Each number is 128 + 24 x the weight over the matrix's rms, rounded and kept within 0 to 255. Layers, rows and columns count from 0.

# layer 3 MLP down, 192x512, rms 0.0882, rows 0-191, columns 160-191
[[145 135 151 167 123 151  36  89 158 138 147 144 106 201 119 144 135 161 168 108 127 143  88 129 110 192 126  75 117 148 140 141]
 [122 108 105 127 133 134 154 110 122 105 115 120 118 155 145  84 126 127  92 178 129 166 148 100 147 124  78  95 143 118 141 168]
 [130 122 178 126 117 145 137 151 148 172 142 148 124 121 126  97 130 141 154 133  97 136 133 114  95 127 107 102 105 137 132 116]
 [104 153 116 139 125 132 119 146 148 148 122 135 143  91 187 125 133 142 123 142 118 113 169 106 135 158 127  84 119 154 136 184]
 [174 114 129 122 130 113 124 172 141 153  93 156  97 147 136 108 123 145  89 129 133 142 139  82 144 128  91  80 150 122 175 136]
 [145 146  91 141 137 146 115 130 135 103 109 172 130 139 158 162 157  94 138 134 138 112 124 177 138 155 146 106 125  93 127 148]
 [120 137 140 138 127 151 110 116 125 127 114 163 149 156 101 145 135 140  82  77 133 141 125 168 130 127 129 104 170 142 136 148]
 [ 99 153 133 128 135  99 139 164 119 107  91 105 127  77 130 100 116 110 106 154 104 119 122 152 114 137 117 167 138 104 108  96]
 [148 148 128 100  75 159 104 101 133 120 136 153 142 124 179 127 106 125 132 105 130 104 104 110 137 138 170 133 138 135 166 160]
 [120 156  97 113 137 144  91 164 129  98 178 120 130 114 101 140 107  77 154  94 106 180 118 149  89 124 200 128 129 118  89  77]
 [151 133 108 140 108 161 107 135 119 115 125  95 142 157 111  98 110 102 144 187 105 165 110 104 143 106 148 136 131 131  88 132]
 [144 132 131 138 123 110 140 125 108 142  85  95 119 144 108 115 143 141 104 108 119 156 120 136 136 156  88 155 133 126 135 176]
 [ 90 128 102 138 153 148 134 186 172 134 133 114 146 118  84 140 125 118 143 116 163 147 147 132 136 161 113 102 108 138 121 117]
 [147 113 159 115 114 145 126  98 140 126 118 156 113 140 174 177 115 149  90 100 127 149 143 145  75 115 149  99 126 118 129 124]
 [ 99 151 158 131 140 103 135 149 130 132 152 129 121 117 140 122 134 152 100 149 135 162 120 100 119 125 142 102 138  99 153 130]
 [118 139 103 122 126 116 121 148 134 123 119 134 151 129 180 109 159 122 137 131 130 112 136 143 107 145 127 113 142 124 190 139]
 [111 115 141 150 145 161 140 114 168 133 124 125 189 110 111 127 114  98 120  83  95 122 140  62 106  98 161 124 152 145 128 152]
 [109 165 147 126 128 114 114 150 146  89 115  87 128 109  95 125 134 132 107 179 126 143 156 116 186 140 162  90 113  93  92 111]
 [ 95 151 141 114 147  97 121 173 151 150 152  99 111 139 132 113  96 136  96 157 152 144 138 156 123 131  62 191  76 140  95  98]
 [104 121 172  94 173  72  99 130 120 117 123 137 130 173 120 142 129 140 156 184 125 137 108 152 172 186 190 132 118 141 127 128]
 [124 114 158 144 111 117 112 156 170 150 112 131 118 138 118 193 111 127 156 143 134 129 129 137 173 137 114 112  99 157 107 115]
 [144  98  91 150 126 100 125 118 127 169 154 121  95 144  87 158 184  93 130 104 173 134 117 129 156 150 150 103 101 151 139 111]
 [147 102  69 147 147 185 132  87 107 153 135  99 123 147 160 164 142 110 113 133 112  84 151 170 102 101 166 122 109 121 128  89]
 [ 96 135 113 128 106 157 124 127 117  88 135 136 132 109 115 127  99 103 139 151 145 135 121 128  74 128 112 127 134 129 173 121]
 [ 69 110 151 114  44 134 101  64 100 116 107 115 113  99  89 132 106 127 125 103 138 111 169 158 103 140 145  73 109 130 135 148]
 [ 99 132 162 111 146 174  64 167 101 136 145 141 175 117 126 125  50 177 120 147 116 167 118 122  98 170 160 111 179 111 145 124]
 [118 101 106 121 124 148  80 128 145  77 128 108 133 120 120 108 146 107  95 198  99 135 116 139 176 126 131  91 106 143 158 127]
 [110 130 128 126 117 131  98 196 161 119  99 141 141 116 125 128 131 129  90 155 107  79 133 118  98 135 146 109 113 110 134 123]
 [ 60 110 140 103 158  79 135 106 138 141 140 140 139 106 132 139 119 146 103 150 125 110 144 170 124 143 117 178 106 145  89 169]
 [155 153 149 136 150 136 131 151 154 178 112 132 110  68 178 136 106 126 111 110 132  67 139 175 114 138  82 152 147 143 136 155]
 [ 80  86 142 117  92 128 149 139 119 129 107 131 136 139 104 130 129 137 160 114 138 164 166 136 128 136 145  93 122 119 122 138]
 [105 155 124 125 142 140 173 102 110 131 157 180 161 154 190 142 113  91 123 165 134 103 148 134 153 150 101 141 158 117  90  78]
 [173 141 106 127 114 122 167 132 141  86 155 102 136 127 112  88 132 143 127  93 179 113 151 123 123 150  60 139 106 107  96  44]
 [134 122 133 108  98  92 104 148 150 138 110 146 137 118 155 131 125 136  86 129 131 142 114 155  91 144 159  89 106 131 138 153]
 [ 93 128 150 126 165 134 120 151 103 130 125 165 147 132 176 144 152 125 117  70 119 122 116 113 106 129  80 162 156 139 144  83]
 [109 111 135 135 134 164 197 126 165 107 168 129 126 184 135 120 144 162 154  97 131 113 120 123  90 157 126  96 112 125 136 110]
 [113 153 138 106 159  92 164 127 130 115 110 159 122 146 164 117 130 111 164 142 110 109 118  99 177 125 146 168 123 132 114  87]
 [109 104 179 108 179 110 110  73 118 130 101 173 104 159  99 151 152 105 118 104 108 149 134 134 140 107 167 124 116 121 183 152]
 [111 154 127 139 161  71 131  89  93 128 161 121 119 158 144 101 109 116 120 157 115 152 140 120 130 147 131  97 155 129 128 111]
 [101 139  55 136 133  84  79 162 129 122  98 107  45 100 197 147  84  95 138 195 126  61 121 214  86 133 113 160 207 146 108 176]
 [107 121 126 110 151  97 153 142 102 157 131 130 111 135 177 145 131 108 130 110 135 142 135 175 102 164 129 125  95 118  94 171]
 [137  98 145 115 146 150 156  98 151 135 163  87 158 141 153  78 120 146 134 145 129 117 124 132 134 104 128 155 109 116 157 161]
 [129 142 122 130 103 164 159 134 124 147 155 122 138 119 161 106 123 114 121  90 127 112  89  95 141 167 118 142 121 110 184 115]
 [168 168 156 153 169 117 136 128 109 122  93  89 154 100 124  76 118 129 117 134 129  96 143 107 144 142 111 115  94 100 133 136]
 [110 175 108 117 102 124 159  76 155 115 122 146 197 116 132 147 151 106 150 110 122  74 122 127 137 150 108 121 116 133 111 123]
 [107 106 141 174 128  86 147  73 172 141 145 129 132 147 112 133  81 121 126 179 120 144 162 133 104 120 153 118 133  86 134 129]
 [117 170 145 124 109 116 154 119 154 115 136 106 124 136 111 122 148 145 117 190  86 159 147 116 159 153 132 115 152 105 155 113]
 [109  98 137 114 117 133 118 195  79 129 156 135 109  97 118  68 151 142 112 165 124 115 142 135 164  55 118 169 122 136 128 122]
 [127  70 143 159 187 153 127  96 180 163 134  77 134 152  94 102 140 129 140 114  94 129 149 111 152 130  72 163 107 142  87  78]
 [120 151 150 138 131 144  99  73 120 103 128 155 108 137 122 145 134  86 108 119 154 107  97 146 128 168 117 113 150 130  94 109]
 [137 126 150 140 115 143 105 145 159  84 109 111 169 152 126 115 158 146 126 156 131 158  85 157 175 129 115 126 131 113 117 129]
 [ 95 106 160 125  87 172 116 112 123 140 143 150 137 156 163 142  91 103 110 132 149 141 142 151 145 160 134  83 125 126 134 165]
 [112 124 113 127 108 140 151  97 157  81 132 134 168 191 132 102 118 125 139 145 136 107 146 129  98 110 181 107 116  99 141 114]
 [124 154 144 140 120 130 130 110 131 164 173  92 152 158  94 139 111 120 120  96 165 128 143 139 147 128 120 115 132 132 140 164]
 [126 128 149 133 136 144 138 171  82 149 128 151 129 158 155 115 166 133 161 148 161 110 142 104 132 131 106 103 124 129 161 103]
 [148 102 108 100 137 139 150 141 121 126 123 155 136 145 153 140 160  83 133 126 140 151  83 110 124 147 125 132 148 121 144 117]
 [103 115 122 109  95 138 119 111 156 104 140 162 113  92 102 115 150  96 156 170 117 154 149 108 169  65 119 106 110 131 132 111]
 [138 199  90 115 103 126  79 127 109 117 119 135 116  53 137 127 158 140 113 105 145 139 134 146 108 108 138 114 136 122 126 116]
 [159 153 148 166 145 124 111 170 158 174 139  94 121 125 139 150 163 127 112 110 162 117 114 107 105 142 148 160 101 116 106 115]
 [159 146 125 142 152 151 144 167 135 107 146 123 140 111 112 150 128 107 160 135 150 138  99 128  90 132 120 156 109 113 189 123]
 [128 161 129 146 124 117 116 109 111 127 143 140 108 148 167 135 134 142 128 127 104 134 133 134 132 117 148 158 104 129 100 132]
 [137 132 130 115 143  86 129 124 138 161 159 134 134  58 144 109 156 133 109 134 117 127 128 107 132  87  84 122 139 115 189 133]
 [207 170 103 112 136 169 147 132 127 128 135 111 151  94 126 137 153  90  70 118 144 154 113 148 179 133 135 114  83 126 146 112]
 [109 100 106 113 109  76 142  99  47 141 166  80  98 142 145 131 142 146 162 181 159 139 128 148 108  95 118 165  97  84  88  85]
 [ 97 146 150 101 143  74 164 109 133 169  81 128 173 140 155 115 144 124  73 140 126 149 147 143 169  89 142 143 165 125 114 127]
 [140  86 135 115 115 144 106 136 178  97 142 162 156 136 150  86 121 122 109  85 107 158 110 136 123 168  78  66  98 149 107 131]
 [117 119 129 133 176 128 128 160 147 122 123 145 106 150 156 142 140 151 129 152 153 106 130 116 125 128 135 178 117 139 132 135]
 [173 141 104  97 129 165 153 136 125 109 147  86 123  93 128  96 196 167  94 112 159 144  78 117 118 148  95 124 146 122  67 134]
 [168 114 150  99 102 119 129 102 153 168 139 123 142 135 110  97 124 138  74 107 139  50 121 117  72 123 136 121 136 155 146 140]
 [121 106 129 146 181 122 128 151 124 125 122 165 149 114  79  98 116  88 121 181 102 154 158 123 131 121 124 145 108 124 112 174]
 [126 123 147 158 137  94 137 134 138 141 131 140 116 125 124 186 132 131 143 112 137 103 101 155 130 143 106 178 112 118 130 104]
 [117 105 109 126 131 121 117 147  81 120 156 142 127 148 114 107 111 103 142 134 129 138 136 121 146 121 115 121 139  98  97 113]
 [109 106 155 112 123 134 145 148 113  76 132 114 179  98 140  96 152 149  89 118 105 129 155 134 113 106 116 132  99 131 118 150]
 [129 122 133 130 113  95  83 122 131 126 104 116 137 101 152 133  88 152 142  89 104 161 145 181 105 117 148  94 155 160 157 141]
 [163 139 120 147 108 155 114  56 106 142 143 141 127 109  91 174 113 114 116 111 125 133 142 168 136 115 145 111 142 127 151 133]
 [146 145 143 122 124  89  79  80 101  99  95 103 136 170 125 138 127 147 136 157 146 129 110 120 128 176 169 104 129 124  63  86]
 [147 112 155 108 123 151 154 140 108 117  93 115 112 162 125  95 139  98 138 128 171 104  98 193 114 136  89 100 122 127 151 125]
 [ 74 124 143 135 120  86  96 148 147 155 134 112 110 123 109 105 112 165 151 138 138 129 150 130 105 150  96 135 115 113 145 155]
 [135 129 138 114 131  94 155 107 146 112 150 130 145 132 135 121 134 117 139 149 123  58 134 100 122 133 108 143 102 156 155 139]
 [114 145 134  94 147 157 108 128 188 178 115 146 108  86 123 143 142 147  90 127 158 160 122 153  99 152 190 168 130 121 141  96]
 [116 122 132 156 130 140  99  99 125 134 117 139  94 125 118  86 101 120 160 109 151 135 155 153  75  80 107 130 117 107 117 126]
 [163 112 131 122 124 107 114 134 115 175 120 168 104 137 140 163 118 178 141  95 145 122 134 150  97 133 162 153 136 159 133 142]
 [140 131 151 141 133 137 124 125 131 142 116  92 143  87 109 169 165 115 116 104 141 121 136 125  93 131 134 156 107 111 115 138]
 [112 160 129 116 116 123 114 120 117 122 127  92  95 195 135 175  97 132 188  92  91 128 114 163 116 150 145 116 166 125 137 147]
 [130 118 167 136 171 138 107 126 118 150 144 135 118 136 145 112 160 153 120 134 151 174 112 146 119 117  96 140 124 102 152 109]
 [142  77 130 138 134  94 125 101 146 134 116 137 124 105 125 105 111  77 131 133 151 107 126 134  96 124 126 178 151 144 116 171]
 [128 102 112 151 133 115 149 164 131 135 129  87 136 140  99  86 106 122  86 120 101 112 106 135 142 121  90 193 131 121 159 129]
 [118  98 109 111 106 144 132 150 152 154 113 133 150 105 107 113 136 123 114 149  99 133 123 149  98 149 112 129 146 129 145 113]
 [121 116 123 123 142 106 147 145 154 130  85 101 126 111 133 102 151 138 115 109  89 129 132 117  97 116  69 107  87 159 109 106]
 [153 144 171  61 175 119 114  99 140 136 155 108 119 144  99 177 128 153 147 113  88 125 125 156 114 146 129 101 117 137  80 123]
 [101 100 128 125 132 141 148 170 160 125  79 135 153 138 127 137  94 116 105 105 171 188 128 167 179 152 162 129 119 137  72 116]
 [122 110 136 113 129 109 109 109 108 161 161 128 115 115 113 149 100 136 165 147 115 161 134 179 136 118 151 168 156 123  52 133]
 [ 65 109 125 127 104 110 154 131 150 108  85 115  82  96 141 137 131  93 162 206 157 106 130 136 133 123 131 133 138 104 159 166]
 [138 118 127 143 110 145 126 157 152 141 126 162 119 140 147 157  97 109 105 123 136  87 133 128 113  95 172 123 120 151 140 128]
 [133 152 111 127 151 115 108 141 131 140 120  71 163 141  87 102 108 119 135 143 150 106 113 102 116 136  97 128 118 143 116 107]
 [158 122 132 133 123 140 100 152  84 133 160 157 139 101 131  98 118 124 118 134  83 102 133 132 139 113 129 138 153 145 165 123]
 [110 121 127 153 146  73 157 125 121 143 124 124 131 127 104 106 141 140 119 176 149 135  96 119 141 138 141 161  99 143 118 114]
 [173 135  98 111 108 123 159 129 169 130 152 120 128 165 142 145 153 115 140  58 122 149 116  94 107  93 110 121 121  98 119  84]
 [ 85 144 120 122 144 102 116 193  82 144 124  76 155  75  85 110  98 122 141 192 164 107 162 116 121 145 121 155 107 115 142 171]
 [110 109 168 117 112 152 103 114 136  82 136 105 147 157  44 166  89 100 133 157 150 111 148  98 120 150 153 108 142 156 146 200]
 [106 139  85 116  94 106 146 146 110 138 124 106 149 115 134 102 133 122  86  93 119 160 120 126 134 153 154  53 131  98 119 137]
 [115  84 125 126  91  88 117 117 123 104 145 123 125 112 118 121 160 107 149 114 100 138 138 141 184  85 127 170 135 134  80 131]
 [130 147 160 144 145 136 117 179  97  97  90 171 130 132 175 133 139  99 180  99 115 149 131 118 161 144 138  96 183 126 171 120]
 [161 127 129 115 120 152 136 104 123 120 149 133 150 163 121 103  77  88 181 132 160 115  73 112 139 130  90 136 152 154 128 111]
 [132 133 113 157 120 150 135 126 117  87 117 143 117  90 116 126 122 135 224 163 107 126 105 116 143  99 152 175 143 116 141 101]
 [152 138 163 159 132 144 150 107 133 112  99 106 121 142 142 134 139 144 140  84 126 109  80 190 127 131 111  92 107 128  91  98]
 [108 110 102 151 121 136 104 124 113 104 121 128 110 102 131 117 140 167 126 112 168 136 118 128 110 112 109 111 145 146 154 122]
 [106 125 114 129  93 124 123 103 112 130 120 132 142 142 100 137 154 110 135 114 140 150 145 133 121 170  73  87 141 122 105 118]
 [129 137 143 123  95 141 105 138 107 146 116 144 117  96 135 160 181 177 117 130 156  99 137 142 153 140 115 122 117 130 141 116]
 [ 96 133 166 100 140 118 128 105 124 119 159 121 100 137  93 104 130  82 138 154 146  94 120 124 136 148  99 123 153 110 165  89]
 [126 117 101 141 102  89 144 154 122 159 131 129  91 126 115 152 119  84 151 169 159 108 141 127 164 122 110 150  93 153 130 140]
 [129 147 132 131 115 112 133 144 127 122 123 163 132  91 122  86 140 130 123 172 108 121 136  85 151 136 118 125 136  98 151 110]
 [131 130 118 160 155 104 145 113 162 176 129  92 155 106 123 106  70  85  94 131 112 144 108 120  92 120 131 155 143 142 141  89]
 [126 139 175 103 117 146 131  82 136 133  97 117 130 109 124 119 118  93 153 106 163 152  98 103 164 122 118 132 136 138  89 132]
 [119 129 152 158  64 164 112 111 104 110 155 168 119 131 109 180 144 187 166 141 150 116 120 136 169 137 160 110 100 145 143 207]
 [121 103 101 149 107 104 113  92 206  93 126 138 127 122 134  94 127 114 111 145  83 101 163  67 140 123 109 145 117 159  69 135]
 [137 153 140 121 136 120 117 147 116 155 110  78 145 137 134 142  80 136 117 158 136 154  99 146  97 153 146  91 122 132 103 106]
 [140 103 165 136 149 148 181 166 109 130 130 171 126 137 119 158 116 121 131 118 170 117 115 137 155 129 137 120 155 145 147 132]
 [132 190  97 138 145 114 188 122 113 107  67  98 114  96  73 145  81 127 151 126 114  98 118 143 132 120 105 166 144  89 107 142]
 [153 110 136 128 112 115  98  93 131 114 130 132 124 104 129 114  91 142 144 158 114 150 152 111 147 130 126  91 155 149 173 133]
 [107 117 113 121 105 133 109 143 130 147 172 137 101 208 168 131 127 142 116 156 127 193 173 116 114 109 132 145 172 123 125 131]
 [151  83  91 170 122 115 119 134 131 123 156 147 110 102 156  81 118 110 133 159 101 117 136 157 148 133 174 145 121 138 168 112]
 [106 151 127  95  94  78 151 120 157 107  87 103 144 115 130 125  99 141 150 149  98 150 127 127 142  90 108 106 133 142 157 179]
 [133 139 123 117 122 157 116 126 123 136 166 113 139 122 131 133 131 127 121  51  86 153 101 158 113 142 183 169 151 143 108 185]
 [ 76 159 113 160 103  93 102  73  90 143 136 114 130 113 138 126 118 134 125 124 111 104 141 162 157 162 133 122 150 131  99 166]
 [133 141 138 147 161 139 127 118 164 124 158 117 114 141 132 119 146 155 114 119 153 135 163 143 119 151 113 116 122 140 104 126]
 [147 131  85 113 110 131 122 169 187 147 150 126 154 123 139 121  97 114 113 122 112 169 157 101 120 133  98 128 110 146  97 139]
 [109 158 102 133 148 142  98 114  80 145  91 156  98  83 141 148 171 118 112 121  99 104 180 124 162 122 132  96 156 111  98  84]
 [117 135  73 123 113 176 175 109 111 141  95 133 158 163 108 123  98 108 144  99 168 175 139 179 110 139 114  81 129  99 134 141]
 [130 115 140 137 140 114 126 163 104 126 137 109 128 140 119 142 143 103 163 122 186 125 151 106  97 121 122 124 116 126 164 141]
 [ 89 139 110 134 116 124 135  95 121 173 145 121 163 186  98 148 181  88 140 114 139 176 149  92 130  90 150 129  92 120 115 139]
 [124 118 137 133 155 146 109 123 108 169 130 187 168 132 110 104 193 105  96 154 153 112 127 103 156 148  98 170 106 146 138 119]
 [133 138 125 161 149  97 154 130 124 122 123 152 107 137 103 131 142 116 123 173 154 118 164 115 117  96 112 144 139 151 176 121]
 [112 123 146 150 153 107 101 166 136 146 134 108 119 168 110 130 126 115  92 149 148 147 115 141 125  89 162 118 124  93 156 122]
 [137 108 135 130 114 140 154 132 119 150  89 111 107 115  86 131 172 140 114 116 135 126 136 162 115  96 130 146 152 157 104 160]
 [157 135  92 145 120 145 115 118 163 128 150 127 124 186 118 129 125 111 135 128 141 179 102 147 118 109 107 143 107 133 135 145]
 [110 139 106 108 105 219 152  98 167 145 146 173 133  91  97 160 116 167 163  73 112 127 112 122  84 135 138  56 119 143 112 170]
 [100 124 145 145 170 147  96 137 122 127 112 178 157 176 168 107 122 119 132 110 104 114 128 146 156  89  83 114 104 110 110 147]
 [ 80 133 123 140 103 162  78 119 112 140 115 113 100 134 155 168 154 119 150 101 112 187 175 131 170 132 176 124  95 135  81 147]
 [144 118 122 135 126 106  85 155 141 132 131 101 106 116 162  95  96 138 133 126 180 198 124 147 110  95 140 103 146 132 146 146]
 [128 132 128 147 120  92 150 110 130 146  96 153 116 140 106 122 116 123 122 126 155  97  97 115 107  70 122 149 166 111 128 121]
 [152 117 167 103 200 145 122  61  86 138 123 115 140 107 126  96  63 132 154 168 138 118  99 120  99 157 101 115 145 129  86 151]
 [161 119 125 112 148 112 163 173 148 126 144 126  99  92 131 110 136 105  91 160 118 141  58 131 161 146 122 125 101 124 118 139]
 [153 134 138 133 139  85 147 141 126 116 105 148 129 138 165 111 158 161 112 124 157 109  84 109 122 145 120 116 110 113 152 108]
 [ 95 150 156 164 122 149 109 125 125 104 136 117 147 140 129 139 158 118 156 111 154 107 150 139 124 121 121  75 121 148 109  89]
 [158 134 102 147  86 139 130 124 184 179 170 107 153 134  99 145 120 127 144 112 122 107 133 143 104 100 150 152 117 136 139 132]
 [128 141 153 158 146 130 133 135 113 183 128  97 149 121 105  93 151 127 118 108 120 121 137  94 128 129  99  80 131 132 101 137]
 [137 107 104 142 128 166 121 106 159 128 121 103 144 166 165 154 150 122  91 141 165 126 112 156 161 103 125 131 140 131 123 119]
 [ 96 129  99 117  98 188 121 121 137 148 152 145 152 153 122  91 136  92 134 108 106 104 133 151 125  95 139 118 104 128 141 110]
 [145 142 132 137 115 117 114 139  94 160 132 132 107 143 113 153 138 143  79 114 122 127 137 140 120 110 198 127 145 116 162  99]
 [117 137 132 109 120 121  50 120 133  74 132 148 116 104 161 111 108 126 140 183 100  74 123 113 133 150 160 111 178 126 148 123]
 [106 135  99 112  97 158 141 142 168 122 112 113 148 155 130 117 149 108 139 142 112 141  96 125  88 130 165 131 111 126 162 125]
 [112 152  99 126 118 150 106 118 123 114  95 154 156 101 129  88 108 113 148 124 128 138 121 100  99 132 154 101 128 129 122 179]
 [122 146 132 118  86 113 140 107 145 179 121  76 113 150  86 146 134 174 123 132 133 135 129 168  59 175 127  84 118 130 147 132]
 [159 123 121 109 150 128 127 113 123 132  97 120 118 183 104 173 113 112 146 124 136 103 141 125 175  95 147  78 140 115 136 104]
 [122 104 128 113 138 146  95 150 103 133 171 115 134 136 135 132  99  62 117  48 134 152 108 161  98 135 171  50  89 133 145 109]
 [107 149  95 143 125 116  86 154 116  81 118 103 132 113 135  90 110 136 151  99 148 113 100 111 137  81 141 120  90 131 104  98]
 [ 96 126 141 115 123 138 166 102 145  98 104 169 109 105 178 106 154 147 144 176 159 144 115 120 180 139 114 114 128 113 128 143]
 [178 111  71 109  90  61 111 166 120 130  99 104  70  86 164 139  94 152 108 161  91  51 164 152  99 189 126 106 172 109  81 156]
 [125 119  86  84 130 132 113 173 168 140 118 110 149 135 117 162 115 132 117 112 124 112 143 135 151 155 177 133 113 128 117 122]
 [166 131 131  81 110  98 180 135 132 119 123 102 160 140 134  90 151 101 130 135 145 168 118 100 116 121 111 103 144 145 113 127]
 [151 121 118 117  99 148 124 123 121 136 136 134 109 157 172 178 177 138 114  87  96 128 162 114 141 128 149 104 107 120 159 126]
 [155 124 127 146 128 104 167 146 154 140  97 136 125 109 153 142 120 127 110 122 136 129  92 138 134 116 155 119 126 118 133 157]
 [150 115 172 147 117 135 149 164 154 159 127 111 123 142 137 114 130 112 117 152 138 131 156 103 109 136 139 118 146 128 140  93]
 [119 115  99 126 119 129  97  87 136 158 135 100 128 118 124 109  93 124 141 101 199 148 142 133 121 110 136  99 132 140 152 121]
 [147 132  95 120 130  45 127 116 136 142 122 157 119  91 171 126  95 114 109 119 119 162 134 122 108 115 105  86 124 136 138 118]
 [136 113 141 125 115 151  84 107 114 150 136 155 124 121 123 115 149 119 125 150  85 133 157  88 100 169  99 163 156 103 127 139]
 [158 148 174  96 160 164 170 153 143 127 116 128 126 132 178  95 160 171 126  86 142 155 121  72 108 111 122 107 134 153 126 156]
 [142 125 126 122 101 143 137 151 136 114 114 133 138 120 111 144 177 110 163 102 101 125  95 142 164  94 118 155 127 163 152 125]
 [134 139 132 126 160 119 147 145 127 147 137 118 120 139 124 127 103 118 121 135 124 127 127  99 132 124 122 126 142 125 147  96]
 [ 71 128 128 120 162  71 141  67 136 112 108 157 133 125 103 158 123  89 158 141 131 154 172 131 145 169 134  81 134 144 171  83]
 [144 114 118 132 105  77  90 132 146 143 136  84  99 151 102 118 127 128 101  99  99 163 105 146 142 120 151 108 100 119 147  97]
 [140 115 154 124 110 152 122 157 122 103 108 173 104 137 176  95 139  97 142 112 124 111 139 175 142 114 146 117 185 101 115 159]
 [130 142 128 118 121 149 152 108 136 124 101 130 112 131 146 170 116 124 168 105 105 116 152 137 135 137 108 102 123 116 104  76]
 [158 101 109 122 158 141 112  90 128 109 153 161 131 122 145 135 134 111 143 126 122 106 129  97 177 113 133 116 121 146 125 118]
 [135 146 134 134 138 114 126  97 105 179 157 160 136 142 155 147 139 138 155 124 125  91 116 122 118 131 135  94 185 125 115 135]
 [155 149  91 134 146 141  99 156  59 184 100 155 154  80 133 112 128 140 139 141 145 123 130 167 150 115  90 107 105 135 136 139]
 [151 124 213 134 149 100 117  89  81 107 154  98 108 140 159 167  95 100 123 131 126 158 115 161 107  84 125 137 128 141 140 115]
 [ 85 151 126 145  67 109 117 142 155  97 124 115  97 130 101 140  99 111 168 123 104  91 117 133 127 115 131 138 163 122 107 121]
 [131 106 133 168 123 137 121 111 148 126 116 122 142 138  99 126 120 139 100 134 149 105 127  96  79 136 110 121 115 133 148 132]
 [185 124  84 162 120 154 109  96 128 119  99 151 117 137 157 136 141  61 149  90 177 130 103  75 130 143  99 162 138 159 138 142]
 [112 134 112 138 144 157 152  97 134 156 165 136 140 148 124  84  99 109  87 108 122 155  94 103 114 134 105 135 119 118 124  74]
 [119 150 147 148 131 104 117 149 112 121  91 118 125 112 143 107 155  90 138 131 141 168 136 120 167 129 144 145 107 127  71 161]
 [116 146 140 104 116 122 131 123 110 138 161 135 133  91 135 138 127 145 165 140 136 138 138 132 119 142 137 132 109 112 117  97]
 [109 147 154 141 114 166 151 154 127 130 107 114  92 151  98 156 153 109 125 168 148 109 131 110  93 123 137 136 108 110  92  97]
 [117  72 119 146 112 126 126 123 141  95 146 104 134 147 131 131  84 125 122  84 164  66 103 140 123 143  82 123 178 151 170 136]
 [172 124 153  92 160 101 178 141 100 127 128 154 108 134 172 121 109 167 103 136 148 144 136 105 156 122  94 109 130 134 131  78]
 [179 165 147 130 150 128 175 109 148 121 114 106 142 152  90 167 157 130 137  93  85 127 133 122 136 118 158  70 135 127 123 172]
 [124 117 132 122 147  86 118 109 101  90 148 101 128 101 127 152 119 110 124  97 164 132 169 130 110 105 104 114 115 133 121 155]
 [ 88 123 135 145 136 111 130 161 113 126 114 169 130  88 122 113  91 127 126 132 137 140 112 119 168 109 134 141  94 134 115  84]
 [187 102 140 173 109 112 153 126 106 166 105 118 142 122 134 145 159 134 121 160 126 156 152 134 157 142  67 145 155 107 117 115]
 [116 115 147 152 120 112 127 176 112 142 132 123 114  73 141 101 134 141 133 103 123 140 160 131 108 118 122 159 129 125 132 130]]